Part of a small language model's weights.
Architecture: RMSNorm before each block, rotary positions, no biases in attention or MLP, untied embeddings, normalized queries and keys.
Training: a variant of Muon for these matrices, 443M tokens, 6763 steps.
Each number is 500 + 40 x the weight over its row's rms, rounded and kept within 0 to 999. Layers, rows and columns count from 0. Numbers have three digits each. The size before them is the row's rms in percent of the matrix's.

# layer 3 MLP gate, 1024x512, rms 0.0763, rows 133-169, columns 0-127
106:469453527494480541534512518460475411445572450415449495532501528454571496514532500470490471463492501461497447552475481483472459490469588503549515500463500449531518520524431456532527450477517444488510560566474418469536487449544546469499501426522522557528456508417544549469564542518528541532513465559490551546515485431502510491545572440549419475462513465426466487580480493440485485455533
099:459497527430499534506490457510554580578481485485559499487506409414529548583502530552492469509489487491478471519430504466495493493532553498522469410478564428511517447491521424468467574449475435504509453484456468553502536499516450523483524565488488506527511437448544549538440531529542561556543538511473434552477556529523550528502503496414461539477449452471496455474473557465541500480483
114:557511494536494496477541518432514543453525471476488508455511486488546448465554503465515451548502534548482479528543529500457486445487520464522586528553441432495467556494539495515580526446541521551469501535499556537559488463553541551547526528556451544454554453489489521424431556530583468564467534455402555550465461468557449521516436577413462498498534501487468528497471454507530537533514
095:573495514426482472551488571524539470465591464473502589486506501506501502531442479540478481477457494509487480528598414488467512469515465527446538480498495528502545483464474571499490500503438507556482495517510463486523519438525533481615395556516461499585462476480508543494583572515515567477521516498454527500425517508603482476517538563528459456470505472486586530449535520478475507435484
098:461433544566495485532485436468516523558462541570471468498489490488529506478480468513474466491556469485504549557529434537539458520513483528526518569524532416483501519546528428475506423445537467454453513448458521553447494496484525505499453535533489405473506497527488502546482563460594445467456572451516455395491497524497495540496533555532541510497510495526510490545514546532510562458523
097:520514543501502474467492483487531509531516498505513545476517479516530481519480552483529489507463515486522494557461532522476453534447525512499484516547485561502504461521524552580437453499493526552539478459527473511581504561528513459578416450503511460505465492603480486445523465486579425612512472475506497475519462502502488558530515498519454507481515516441487408474478569563535464591517
106:451613506519488544472540577490531506513500507520472485446498550484556439491455528446487478465533510498559536477462461515476509539525533497476464509466454487543458523517453452533489488422515540489524485491493500418533540520536577482558464523543501527532526462505480520436570452496459464538488422452547452515463458466520484471596527471387517528493495471494504469445518523480490499519541
091:455479477511520516590471462477442555511506513516534483467491470537529541447473494468529455453596539439507475562502522547490486504466476539495529514513548552496586473497480430487481528515443518587525487487442505427508450440562486494504499512506460446463489509493478431540461480531455510468532520467539572545507464479535519507497508503498489542506526545550449511497480504606578486545537
104:560494432491435450454458547496480502477535469551511517533499501506515523477488506636567462545522526536538457472469516475492483514506417481463524532513424496444471544436505525514488494461460542535504417490391417523374539484502539525491584595452471552512516533421506528546477445571456602507487506524490446518533517545518459471446529493512422556515533484469454546505407510491538468502542
099:540491515477468499449513490496464475416457514500531524479493496474451511448440517457531465530489491423454530604517471459526482476488496476534438563511493440501531498466484446513442498546501498555524519530477437540470475455587422487522504416464486546508514485413521467452487468544444454527487510539564418468467482473550531448549580555472480562499500443490486566536512438464527470514517
105:498481464444535458476496441537450496510447499492523529517516447381457549417439472591519481561484538491477501448504547534505414477519440491488496501491498477541522465461513534484566546442515510511458538418572476593501482503532517501487554540537533483574509497447467522550463508439556503482593507507509457531483461520479566487510516533474435507474403496486510519600531527524494474524525
101:502469460582575430505490462535557530532446545467471563514524493467528524512529530485525501532516576515443463484543455538524491434499476514498488520495508567503419484484518476484507481479548452477546517555521448463549538527516623523482550445507534526507595497480514505532467505474475575522549441532486500483509477539492452482486534540527503501466465406539569462515570517448467547448503
095:612444543533493491470521461580501563579455413501495527455470556549507551507576445440558558492520528534547439495566455534524456543506433477475514487554438501410464476552485539547468490513533494508497485597475541479465524492456466533513506498537486536454529436469531581548545520582454461483475441504513471524524485435526514474453441501509536524543523485516567489565556546531541504546476
097:445509429524547505518457461516525458454502429486429495528523446538527478428468563455520486471507545498434434528482508515502543505519503493486428534538476484540501516530465470445498442522502534515506484507528510491463464526443501475548442463512460513528508576471511546524589425477501526452496473510442577586537514503465449500517557475477551417489446469467396457455471496453488496490477
095:548401500518490459503531535532415526460532569556449466518443468518510520533529460477565517530487458454558511491439533465522451480507537492418447504407560516538551492540435482492483505485519481494454481495509453396540546428482511512524555512524472579547474459459469553517496506464465504471490510455522442553511526531553470538508524513594484479413513457449486518495503546518487498480520
096:468457535542536508528561432406483477536518533494567478478488498490507479531563603509473508548491507434543470501555456465510496472507470486480538419494512556571489435435534506565542489508511490593479489514491490506598482518546445550489546504526459471477449517463503472469521503450462561489516460553529503562512479508462469521531506421559501549512518470523491442487492542465567523586502
094:470458517526464455502453545508482528462453534471452473474542504486507612480460446458517517453470491468437530524500532563471459480436497497457538485499453499548485502455567484554504532503479480505424509462506539442494443544537544541576513535517473501499455509475509485488468476467505475569494485441506503436540453601547507475495488480516379498459487462474498459426540471525423535530482
104:623488490456516468494473532523498502521504511522462508509542441500528499505466524530511519545539571465564551587441536491501477507524429545517452458580550488463496461459559503468482483521497561492559445503441579556532473548529406502487518512495522450527499540539552483520494514431421473476551542485459536481567518495484499520456556551591434500501521512533501490515479428457562567562565
099:499520476458491529528489546548550473442560544499524485469462505504574529496465450455470521530487517485495540441520511435538427563535541487409486490474477494494489572443485575510562431534543457486511563509503510429498494560490552471481529532414577526483496431497567533504497411527564495488466439495434466466537524458479526492522470501471481527434507493476588507554459517476523480478468
103:480514520441528507434466497475544515544542440507549534560465438457468486515545548500427501525468520531522462537464534476521538551535513518592494448580426503511517488586480484475468561469488470474521531486465516587502553510456456395512503559474512499569500476516508454537420572492482441571535501497531474489441512572449522496517451452455527476539488522456496460451565488520534591489439
100:527454541538513573479456510502483522503431477459511508466468406447522429469547556449501504489524511455484481473490491461394399514438455380488571481552495501474522523538512432507525501528433493476548574477485482543537549467481552539540591462517475464536565520478448450473574544504546475512502517537443450527541616538537483452508535499522522411480502476473504505459473408570406470513559
109:506526503474487500487529531520494554504537487562533501506544537431465539444467529419524480548475472504525558545485575493446480484479434485529429532501477483492463507538513531533467536433498483464496526469549489487505522498579541478468546493496481565532523451486412537402468526528510468451503518539518484509532525515425472547460571482438531521529484479500508504463455504542484547538578
097:466493490494494498529524484548528536502451557598567514513504491511531496447468571494458507535523552508582553501475494471502511565510435594512491521497512473509502485454541536453472461526463484498555528470549475527526515492479516528524532544492455490559494489529499491542503430592545473567443478556586510446421472508542432508559534566467529595535550507471556532470462461539469552464495
098:472558531518478486554585414531524511574481514435467423416559471460523536517473530552497473527455540475471492557467521501505472532508487484521464565512479522426541501513410466519471492517505460554534526487544475514531526512500552513551488424556549438489502536500512503455474511475491485475526559509486586512450494512511572487525487474503418551472493464500553492463479456480505514523470
098:533518566470472432561517458506468501421493504428491506524517533526580474492491500496494503474464459508461501438470487514447434517502537530482484462524492578502523542529488432517522430547526504497549463560492478506482495598541497549450460457556571445480500497500494455577508484485456466508505531572503524527504514517537521465538448516469460525491539409500517546521537435560481405520490
115:471500575470492529529484490526429530492507567535543502440516562487484597524521422441521535582529458422555486519517465501458581505522495442521522478509406545569512521485503513436509535473470527565503556501531493482485431457473507497498466556554460555539438556502566559510473509447551489475482492463496496508490491441548501497485454484536478526539523518506462509604509564509543485481515
103:497541508460515506466465410519511491534492485565551525494592526435520512503563533473497508495489443490548570534508422545511519524438526527385512533436467566505498425539514581464424531407505492515489421454493538493487522483581499529495532509517509462483530526509548528516492482495455464429574463473481511526457543459519517436469506421518505485450500479527498572442515552470492492476526
102:490502536507468495457489471461532457616463575474532456583474532480456523484512445458528486535501524559497476500509594572502465517462459520545558473526494475531519508443524468564526479490383449507536479528466539469463529518462450459525576515517553457519455562444477493528437443437488535452538523440479557584516541521507495491537510517534532552517502423571515524439514489486534550518518
101:405415507476531502517467491471436499539552473499489515601493483534536536466518514542529488561463459526455530532540537480560545448484361462467448453558502526474537417560482523504492512503494576449603537491469543508568515508487516522436527539494544569516556494528572485528478492537463523511459532504466535550491485554523516473479533505447486530480453493439427533504536516532484492514454
102:471569447511491436545429488529449509498481431498464458528470492514443529455472547440471461556538496461520486496577501485561546430498430467512447468591463536564456546487492530470485509496468514559501465455500434457498466515486511432418570526536488490505487388447442553448558437459478533522557584505519490581485522581497499482496530462524516506505518451516477482552501432476440477560505
099:480480505465481511506542506523519533511487580472481422544518515454467517507587518547557448516478467460496518586498513494489530506397458453540515502541483526459541553457548516449504590551526473455445565461559467497530514492467535598544468471493554477461586506484463559532453502483504567496545507488533427503451529508406541504496556494493421562532561557548467514495501447469495518494471
101:522489438476490456485550542529508523460469564483508528502470537539436524533456438509488486423531455460551524509541509529515493555509510496472529522481490447551507434444514521474512497449546527450466468451540501516434545568544389504462574481543389434549497519515531580528522431509483480450505513557513536557547492545439503470428534530461428571516488524417528436541472488505510443491450
105:520472518491504513526537537485510518537486454535503499435514524513479545500499570436534551487519522466509462501569500530487509484526467494433492504564539449543535478561525528499523521448530479585482482476530442517540512488523460498478532546478451524557420486537463543508522482509505491510534553480540585546433491501423493486444387534510450546469513429480514480510530502485553431485553
099:481404490497509502537427442476580552449550504578483547522524527459494529542460441480481466552547458523500536503436523449498448484465479498504489527583487415516503515494451541505468545410517496458480497476484512551477509510493478468529464500415543540489519447429524445533516497505526502489470505552496568451530503429513446463540495515558524536461478557539466540515477507491540569563418
099:454565478507528521510562557469512473513510492497558470493530480508480525493562587472479513544528459468505457519546532471473564540530549515557521478498504440502482478473461543441504435491485498531482554492517437539532551528605491533483518532590473495504446516526559535511544520609471565473463468462501494522520494488547462504474494541509458548499461482515516531483525561485437528520524
099:505467478414509505538417487519463451506424519536474464435516561479502569518512526496574494517559421509520507455562485501439428552550495444513471554533474540527558426493439472508535521482476496494486517475477489427510515551481452489491536456470530504531534512518483485496489538533487487566481502557458491482551630515461526451429495522517475480510490520418543541513517531478474449516526
099:518496522553444529497530447558557520497470505489452450476483432606414482502548460442491492528436517508599434513449509526432469592436491471566547500508482491488478504392517468538464429480476477497456540538532430566515542516571505452572520524408519496545592443443500501574530510484533537491519569419516529561499488428507482521487471477503540463491525421459459430532615467572500548469550
# layer 3 MLP up, 1024x512, rms 0.0771, rows 133-168, columns 0-127
106:505496504442507491455511505441509505477513465428477526502519547546493432514498556484555463490528581509455501470577500529487563429524466534528587416504473439504414456479510495457483500517552520532451548563520479486565493497468522457560489469551518499540494505554542474490416415474495437475441510521480564492506481535528433537498489503473534522551517509507590567487558440455508506556484
105:463529541527558490477476511548473479521491426448528559576474544475524455518554491571501526480520463483442486486564551514442479459551534541528450514429487530577471481485492498518530491481483501556486444455541465528576432496484554481506517462595562549533503447380478482456467577553500479495437414482484493527509550484490568464486542452470469478441472530559449520495550452517553546485569
110:517523544526525468510527493489520527456496493515533522478507405552425504553567486506512517522487451475477468482553482494503505466597444486557519434555516554537510481482446461460447416454537429558566465437461548497512469534526515479550530530565545556569404581473462501431561491455566505515508496514526530514436508523512472530538480560545473533547476455513564540514546541475513441440532
097:501552482425596498489480417556472488480415436543502504492463455548576593441538462457458524429474503511428498516549451564442527557516504510505484452528536449530536503496466493496524545534576523442429531512501517503447468484502548545515609535542518550482494516527470480555482465505462574517499493493505482504503474511472498500650515515552468517451423432484457505558476508483501503452427
103:418577436547507481494547486520464504456456501445501475456487532449509503428529489473534560528516559539481529544526547520432583454481476421544491548456476484489526443544531456470503497396511527507530464523527547459455506458532555489431522489528440491576479443500530511501513479485506491523535500509480525482487534553525464589496445504457493489535487520461622520521486507417477486528465
095:496518517487473425482457414581536561507522579530561508433511432554546475506481516472488529467511456488481510488496507472553543491527511634511489499470477397554509511485545512520475550516584504549527494454544470506509555490538517496468522498436528555514497487495462453435473484514509449551530553537517500503477499426474526573558468403447522515519457557532473515595465418556483499510601
104:565519541490467432505513459522542542577542439591480449587447534530441479470434500464536536491501527535539478453511478463524469595542467502493393502509536499559535559496525466463471519459508491482557483458518496515476481516446510450471475554499531495441546513456443532453521543508483578459473503575523490510492527513544547462515462559498406547522466551440498545439517459558470421510524
095:468545492498424498587490541518497519511500468462552514471547381555488518468477521401481484467630463476498449514489518506454523483485472514503496521526519509537453451432487436424546547482412569503538463524508479490523479474535623537424517559493550476464528456500481467456490480471517515507535485429485453538454526526479500530549505555587612469543427448533503489504482512488490489513512
105:473475442527480529472497472459502467481489478446490429497549527536497506554538527377606524462466487532500511456488495532537500539470528545532452456500563481527501490440475493494533498502538441468439516475506584520464518502543446484445452469470519515510504485574516521512483560493485456533581466464547488443501539521523485500454357457479532561454525515547483469517422519576520465540503
102:580424465625488519548472537583433491521598534515460554458543497469495498511471565442485539535510547487460571525482536495477508549533545447478457500478566547470536468575522480470477437562534519438470504495492522508554526466515501562580480476542496448485487476461534525514483444473397504470511554478506576518489557494474515489576559499471554471481474492505494498466441527492537552482505
108:505496529489543588512494462473522512537470510477547496495450480476513507549515466436538479503529495496517482553506511419465578521442433503483486496538469490486541480491487490508520475486504515532514509573487537449518553454558528489550446508461493558483475533472511503530427488545466558514562585562528501528473508493457521478577543542480516552524468545532446457497452494494463575572560
100:528562444545466562529455518546545479497478475483485565554507481488556539479564485551519500570493530525507550526524473496562443474575456472501486488506515439525503482486533496492452507505473502504487434457474457513478425560465503484514455423479497567453517504533476448595460507471418390446519549586488450543448449401498474523488544481448424461570519446487511484513528534587555455549545
102:445547488547490482564485548497514475524462497472471452583514448455449509482442432472495488566472508526494517571531499491480540537489531512477425507514517481501487537475483535501535446512529566559495499509522446475516566452450464605554481444509520564513527466434489477498513501580466544555530488598557514584560508470522502415468474548491493473511457485538544474499504482522474488518457
092:446489498547513519472456519466522487496504506546520500582574450503481507448489483537423503499481502448594492466532505511489546485466449429576554499579525541456570539538493524505545520532494471562506518465467494546417556467496538447490462414500499546490518536473501532550540474506470479489527562478563522481576465523472514502539474464526446492526476518522519536477513449536451460487547
100:523632490473567521476498476465420459455492556453540524520494547500528512486463468532476570494542543520458510483474480537476448513444493497453462442516477474472564534459527534586529493576546493469470530512506484442461480431471481508489534535508542484478458575529560503536515523425521479506441497541542574503461462558499545479551489505532535480514431527489459449472452497407504525468465
097:484509465536491523508559451506505496457463573445532509503505493570484401533522450506453461459534528447476539519485548532508548521463444456436450550451510534547435519456450515549530504457529540454545455462441476479457441606493505491508540449540473508494561492503502489473484447551486513516516463434480480599444499519555495543550492514510481549478425474458463480493502453555610427515490
096:540467525477508529426453495467499516485465502497539406469445472539482512532455476541393414492485476469448499447508515483454433477507469508485591470607546539484497477574521499514565512507509444448457381538443534501486531515501456453530534542539569479535530548510478477547496451473495479511512509446520550492461446494491473536550497504495478445533557503587446522483492540528436487527486
108:532519562501508457432516522494474420464524547520513469534440464468449552531501426521543532457526584519474480605475488500516460531509460504530509532507543467502508498499542500486519503496507450439539455566471419489521515449485519582582482470564396500591481526525539536462445432510548516580468537530497546443491509547519439557522513549445463455560566444511476480509490539434501502482501
103:483500495552520482475546528508427488470491492582516575616464484470473551476510497432433478560518469497581457506483533503504499512456484569500515506500523449575442495476458508499522452504510511443504449516516577482565539517470466444547566508467442475523526482436488456465503461547483491546525514457421509486420441529509582419445479616471464534533530538436485433490500526503437483596491
105:421577474397489502544447476407569466545556529470541501464466477530474461543521488403481478468455549433553448504516509503478492561449562486543546426489454506496512489517531493529480541451528537477481513520477485479542514477494432470604492468527538536544526483463525459509508463538504538509466526510539469504449488519523494511461500486523446540520524526576486541484495555502504557577512
103:442451470499430486517545504501501588495565460513500531557454479488569608583519471588454524544510454582569492520503456516479517433516468592548497492565492460477436517539481496485446500436513524512479531480461490482396451513445522573537498501533525423499481474544519540447475560506522493592548531520562478488567531543530571589554506496458438533423542516615484491452445586506484466464464
108:500526569522487510505495521502497480477515552481501587530499464486526442551445462483548486470493498513485560433489427443529586492444526513438462447514461489501601480431510525549474516471537462447499444502401425508462509498522441486438502498545469506425455491500521501533476528485467520563476493513482435434458557558598583546482488509412555406470463534474539433481434516432476572500491
096:493530540456541596493520455561531528453548462454503535451449553499536467520517555538507550508517502443538526504472506444454461511492445462599472544523455399550438546546460478452481448466442479471565517527486522508508475532493474528426597501487542523503501581517516512498500494452537434574516526461451451495529501509503501497474577504553432531509503539543533433495551464545511484467481
095:503485543495445482492453485549587501505449504475510478462475517467509525526425517472545508473513531447539492475506474478450491487518483502521522475472409496450564506485594475479534494481508466492526545487489473452495557492534536557561565571460444472495520566506535499444446529527524519487527467467462485469495440472414477505497509498487464477522440509555475536560563515467470454448532
098:497616574493455489512478442491461520498548515580461564522520450520490478531577472497479491510498460462523509446501472513472473472452510533504479529438450396554509485463459499518553511464458519551514495545563517455511518447503473507456504530484400540495446566474482478477480549461534583556523460525551511509519476541504523497572560503483603401433506524483382477464530527476517566514524
111:462465462495540471498513532467444482534543506471512538469511475512447497507575573534553466421461535401501512499512493522535602545466551538517545451490480544476506486459520495445476382463482549507515455513501492500531489517569452439538513468476542478526466508489452477522544517527493455470504495456512531555563485502469508506447511443573555424546519485495518510548456485464485505440485
107:448540419512513484492538529522498543448462490484438497516551487532542451540437573555439491505489500516523521461496465468552453544479461548494578479482432443456518482488537498426483445494509526478535501478448508559458438552482461459451516495502513509480522467559486469562517479520551497533592487515471520468475492467531491422536520444508495500563493471465571470483487448505501517531554
107:427487442472476474548517529487516451460463565484538464549486494561517487535440467431467536522542536501509478577512447478581497499469513566477510483483456450528473500498492488569528487558496503497458424524465467499499465478570467574506516507498558508474503530510480498563500477466548516524535500503495529514513466516522532481550450547567512502530521453467479499536468456489492567456506
098:501470519462372484478541529455495506532503512452503543489504555539512537511511506469499531493521512459491457472525585503520505529492427557538515469512493513468474457495475500455445560510568474516445466539480546511511448451483472521550411520522506551456498400483492444480507557545483516515498435495491456546482446530514483508502522518540506549432528490466486483670442482541541457475558
102:520464474468491472536455516508483448494472535497589507477580454564583554518498425471526493440526502491432497463575458589457544488505515567515449545449503539550543570528467536498483457495538485518590555478556537477469415554546552473414430515515513397500543458503488437518500496424516412518534476475531485510482501494481480446428512462465533437453462467503514513479608510543488570525471
096:481461498484430535483471481540455530469527430593476435493500521428432535480536373473552451488549504503492459446497585506451507517497487488456521527497458517494504578509384499407483571543503494548522472503467536446464563509443458577512479505509431504513476452541599536503513535512466477455474515512551485583455507467523548450429466454482439491484524514506437542443519440452509450505488
094:508484501448487497481554553541543523505522612468524518500527502491437522416446518536535482493506514488544537492526421591576471542447576539455483464525444503484461503431509572514467508552500479540481524555532521467429496539545478430485487571542437458517486513529547531506506475501427468441513584424495563440479486547466516546534536463513498551517512539452470495463545481511483546492587
104:463535508510522463529529483512512525540508410488587462489493570521496394415447503484477501525566451483517535464480501459462474472448471513529542515534483493484485496534442476503552453495486475519504473480553528535461477425520556547487568496565553490530431501450460480471543482467451506497525460452465543490401445498469507535518564534472541553423470513489537360514493470476502542572555
099:511551559522500610490489483542451562501555510470492548425574455460500429475460555509550516502506589516514426497466372543517511509506507493500454470543514553549448490513481438578514473539486444489569453450527461496582474464475553507516557504501431377477484529530474411417562555507520554468461519444490465510470518520494479508476570454609456516558506495472440434444510452502525498478538
094:507535508490512533433411546394470453460578421502408442497455494438521495514563511501416497472490455526543483463453540496525438516560446493461504494493503493548470549501591550508490514507479483440571511492462540500454508555427489452507566547515474486491528459451497464453497518509507516588521514497454506485443529520479507495470508468528516497513478576495551454571489491474455506504490
098:466530529524560490464576450475510492497519446460478490485447493472543477510529523471499495517526588478480503558458509430497561504566534502455471524505479521453491496541534483482444525482505524553475477462500531527489468421544521572435441566542518492521536507462470557452514546524499456531376483513525528540516512520488410545518505546501556462500505464548606496481575457479510463430468
# layer 3 MLP down (transposed), 1024x512, rms 0.0737, rows 133-168, columns 0-127
105:555521553412502448571571503458499439473479563438512516604556629614488505541457493442470458491506556474470486493455508498475496512561523497478558531518415527455456440568536509477487497507567458406487492561500458527538527551555521470521576481514483493496476538456509493550520530405505535509516521516527504467523547509495547598471438510503522519484517538397485532508500495510494565505447
099:534560517451476562519527533465536496523487540480469466518523492522499516506424461436511483492515437525456507474515451487458553490506496467461484490540525482531531501419609532522502505415520507464551520559394499462540506491475486531473498523524502502560533506491404502481481464532489483548487468562532498482430566481545475526466496514502569565490520516480469585527493493455589489490578
106:486507554567507547415496517465546451545491433447536578465506500429562472476486477499524406534531495547517536510514444580407467429533422551439521495496478414544521509421580540461430538512499543472482474477574555480468418510539516508515450491533530542492412515520475443489452544477478478516470506508504510516447519554586537523490439563488435537521478491528509533503476499526517503447546
096:458526587487479492519461550518495507494427573390562453422428520461515489533465461498506414572496492485474429604538560515512541518511514550504577488520503475472518459505449468479562523502449447586478468500534492479494536520528538474496609483464555442511492488463393415524500501482468517492571453478487454456499484519504459493483427546517518495460447462524555468518531507445588433579501
104:445466589464596494515489492513497511429486457411477527517562401491515483504497512444487575572438486478455558480539524456584490553492431526498428489419465565498523547546471463510563502443429518514512485498452551482573476521466467473485467542423515451476468528416450549464538545453528550470525466517500480522538487502511542507406484539441506427461463531440553464519592511498551563467518
099:498514471483505501547493562441542487524511522439462536529537428519512575527481546515501504541465599442488481505492502489513559531489446494413401502622486580484478478475463546534537524571504471468407442485453511460492495487487573501502527450551548416462494515453476486471579468471481549448503497494550449472477494493487424483558561566541536500517559473435531545496525449441528553519471
098:483505459518524508544563444436471494520501463467589382540462552545481472471506493509570510493486519477497537552498445460471495547447554511514431473424531447564521490502528489406425459576479508543490526471549500477607541492457504545444562513508450425534521554489545486542555501589510485498529453507479428536479520511515500566480590511537464510492529483396544514442457466456504483551514
094:586522482480506491493513527468460467528429503521472609476466503501508480521566435514480595561427504509424473548510565434516515494453573478480501490499556519488523459585533558507496516398531487504529402476484514487534560509530524530561519476532431496483481477545522522573539481523555442494498498516463554489526428501498516480470459491513443481427499461513472567499547531498487500529505
103:485473419540494522452457530498485535566469502457472496566504516497489469521519469562460478498515532545538631523508430431516496522481516493546567438478526543467473516487456523498519418444482538573512520571554441494517521499536448470493495535501508471457480476486431525515501490540497466484466519478531535507508454514489530535431577491491578518423457473496451462561465508492508492422487
099:480534521537561548514510495548471551530505436450494484491441521534562503515550549500508418467521468489471546516457535507510441486497519504414537516501520511453464486493515491518553500505532513456506504517519472511568507563462497517579525484481535544517429494522469492482506491449540523532502483468531520581572428496467530550470510454512518522449528493471502527450509547562447496572555
105:483454507538522542472533503439501533474494547531527495518464532464535579508515556492412498492559490470554491432493427468490459453551490494541495412504490498586536497548480524537489511539511473528531570512404491507604504561456489515564489493527607563538534438535496498528502479508525509478454480507484455522512492569472505460455529535477452458486575536469537468509374522477564489485484
102:502525538562518558508469466567590524486493583437550553475467520520484536489537479462576505466473516582532514522474493559529461558463559444501532518464513482500446474539511527504497555455509452538539485472499533528447528450542506535406518479528476534455511517485536441509490565468525507500497525546478421557454460475410511541423512507523493467490455512413519528521529397579511520552515
101:480551498507466562520551533550457509501425407475492475508513589521447487525491461522515523562513579524474490464496486466509512476522504485443534428496500488482517536464500493514545458547525506562514505498471467458457565475461398514549479497504501421556546458465463545475554564519528461510498503453505540518542534460449556454522458539492558508529464561474532522528492467593450475461542
100:547524488497515504468492536499518487537563540522525450512499490582551470462485486589519491553573501511498556541529444516497585475459416509499447503496550478545538556520502419474563528482491460523527569484404424490537557513476480474478500514488526549523440547429524488543464528474469494528538580531461515532432508469496514488492510464511497500462511462526529471453548407551549423449512
101:495494487558502531531480588488521555487491486517490463496543508426591477497567479521522548549464487505549460489513429501506641498505491476491538451518476472488419566424459564483465475465492479510479499515499550412522492473605418528488479491600515515466494511485445457477531513473464502583545502500550425486506573461502480561444434469462533454516518493458485471479551503515467478513458
098:532469492462551412431460466436510526465540487476523488460419497469520579520504462526481513454513535476543520566500448498483467482437484495509537429472538473508556490441521452493469459535516460505575568500474508468513473466463481595512430590501527451537490511554457454498520506441534515506429494462478505447499462541536530517432504416475591504541535419532473484458430516510489508505456
096:567541538551486501507527502527474445525521542538527478396520509506495504566495504550496461535450485544505489436427504480547578494481528574551499504485519403529508474559521492499503536502513504496530518472525465475428499542540518638437461448480476563504527489476487412544501474510491452451442490496497520500516419576483496408511464483545495483555535587434571488524493538505493504464536
108:446457627476515459570468465490490498463499510461477525616418499559485495499509528501536537498471508483519527543588447520450522488514535492402527450455518545471533485503493492500472574531545442471523448470478549538452474419499487507585474392486499546453526519508367490472505482452497467522460577512491407540487541492542498558498445548558541432485484497475505511497484536504579512487504
100:443511504587527494475497540474459539541462563587471537463448532532536519492463503502431469534531472488473524509411493461514421471505483509495520417519484536533460430585489504457495463513519537498509532553569503594460507482505547508530479536492529490508446554499478505498521572557566459460419552450514533544452505486568516526489487516475531459504485550474484498546490493518512511545548
107:487441486379484515403458447491475558496494540573463541490498463487503499572556523509439502510573480482455485500489490504459509556543530491480499489527501495517488537444526485526563537573485478522454463473489521497478453551495553437462504484495486563569463519513495463451442535527503490507482482489503499477509534476455453480555525456460522480479431537521486507548559451477526464507519
108:470563497486496497535556474521523466458594523483507580525532517491583578604535468547549479512441473535501542566497492524481529554494548547483609540472509490501514450530525526454440492451507560568544509466541542537421476565569549503586484502441494531488546489504507553476487538535484554548522539503545565479521511490551547498518506418576468507498549525584476514523505544490535514523418
107:500520522484511447479470490596489460525539503498486547536486473515509464467580495470449466507428469450422553462527523497496498498474452478447502505506487542449463459475523532487463476527490441512385519493498482440462563499475508488493459468488543468548609485405528513473575556520437531497446496530499552461426431503502548499506528484513498522545473466518513458546523509622452518561604
101:525525474486454490471505510551483569464467553532466490475416485506522519480501508508542485446494433538547484473432520481481453531514477476499558591475546539466476504458538527502575414478481469572453528478547446480479569445491524569497534502518511538533495542569493518586550483431498495548484514560550514480466459486486516459611504505449551493501503475517449470467514511505473474419533
099:496473506568487549505450490491477528497511503496439518531502496551474579510473454522507462496490525584479495462487472552386465450454506522456454475495489491552461475497478513566490464525520498523557458537515505444465493524588524491456494562549525502476537548488576530412514465479562465511591456514537544540499449457488551524509468478490444484476411487483586458511504557446503573446526
097:502476510506517491482529474524488464498562480502525545492550451490515559547464511528536556517532511489479449498480469447502516471524466479553575493487483567534491477463488454484503462549509545511459451517502528524521450511484472495515535522504494485494556551489457555543446519489499512521497488546466517546554512556394505531507595482545523504490453465505475418529462509548457472491517
103:500529550550539525589502504485501474463542478494532535467502484453503480526547518456528525540466493498550514575511566488492457510598561451464482420455545510518500551484422511444482505434491601501531471469498428411515533494531473563447412435464522501529559512459465528588495511518445561490444452464549431446511487586473433496532470460548541487482509471507520434464475458519521452475479
104:526569418441450546507569492482500510467489511523467409465496473561483457470466490552521501460558468469479552545533518459546462543474425465465547466538431447427533560467506493490526564499583590471508504492498568570472561469531501502465456509505463463515528506498542451548527535488507470527466528482497534532613497511482536539537431508449500558554479470536558501445495480483435506524532
103:518497478450514476472550571441470421530466488418508446490586500464540468468518483484516512517490529526490512579468561554520601452548538600481425514550560513539511548522531468504549445536522525458496493490521507521543475457431567546437557495483518510509461469508455456554541554467503545458562528512455434593567476482439501531517501539535513466436489482561437435438541471495476566542498
098:498566497445478448574499486471437453520470515466474511511462480585475480574518480583542517477485520490416495479530595556560533549506460548520414465512558512466551549547509502466528536545436535501505537461488503514452519574456456467502484491454549554519464467499477472477494477540441425492464585550435496465474512546526540456538501498531537437412527433456543587479532532542527506552552
100:537526525576563542466484507500516514451460571461560506481438537498547494576514427488482470490490557523495518426474464509526511547469517410455520513519564482528428497534496452476511569490521498477493526543543541594495523409442446436524494472467506546503487481500495433580553589505524479521481534551596568476500533502541582462493497598548465502522510572475449461508461547514557516454528
097:441497570507471513482510472493430501477505511526521535548558530496406553504509497454477479424505481525488516476457491432519550486473467482509467494455546509439556591535488502539477460491491474511578488503468440465564515477463466541565527446521370452461556515487534498443553454502460505494462520510524504480507497396468492525453431495542490560453461476434448479506533519440531460491461
096:535487430474473509501461458533543468488508535535491586476562459544491496537469485512555523449556559502518529477547521557511524544468551464523498521496466453459511425529563469619517516514433491554505494411575454510546531492453521451456547497519470523446558449485478446471555459564470456538558510526462501483506363517582518492485527464526446416489544478573483487495528501458512478570588
099:467491426501486456417518475469468477562511515543534485473496521478537461515567495535497568486552512561578492507501491540444510424537455556465523513546521457508427454518480485472505506488466507469457500520440470581521416546545484484523482489558507502483474546492501515483464530483535440569526553501451519504477508509433514460440463538469525506567546444540523550507431558492552456529452
099:497516469532448467538542492552446485519520570496458444455506543477507502431470528536510536477524479564493505440477519548530519524598521553513468501491469529478506453499510455533587481533523479512487533461475557426457482468501563497507458494501547517523480468560504508494491453454529495538531489526560464487444462564532504546441535481452497456513493488502497432546512558476518481421449
099:521476482496536484524449462524509590538496475480502515508451532517533433486468491500512495463416523582465481534491516463498493504487490514445491460496452533544473500474465437476546533481477463520467530468568499448463478541485541449514534449483470561552506491519406480489479437469523547468457473507514510482519496510515509476543492497449483443443536498458455483499493521508477448500519
101:534574511528481468540505471491535484511548474518384427539471494457520505477607593512475448495496513500485581453463569517555491449432522560496521427539517522491511462541478483529376498503540488541538507505463529478482471469481457452529510568582555476503546489514590455520553515537570502470592539526544409523517498555526416565515527528545496539505549475552478475442440581563447477467522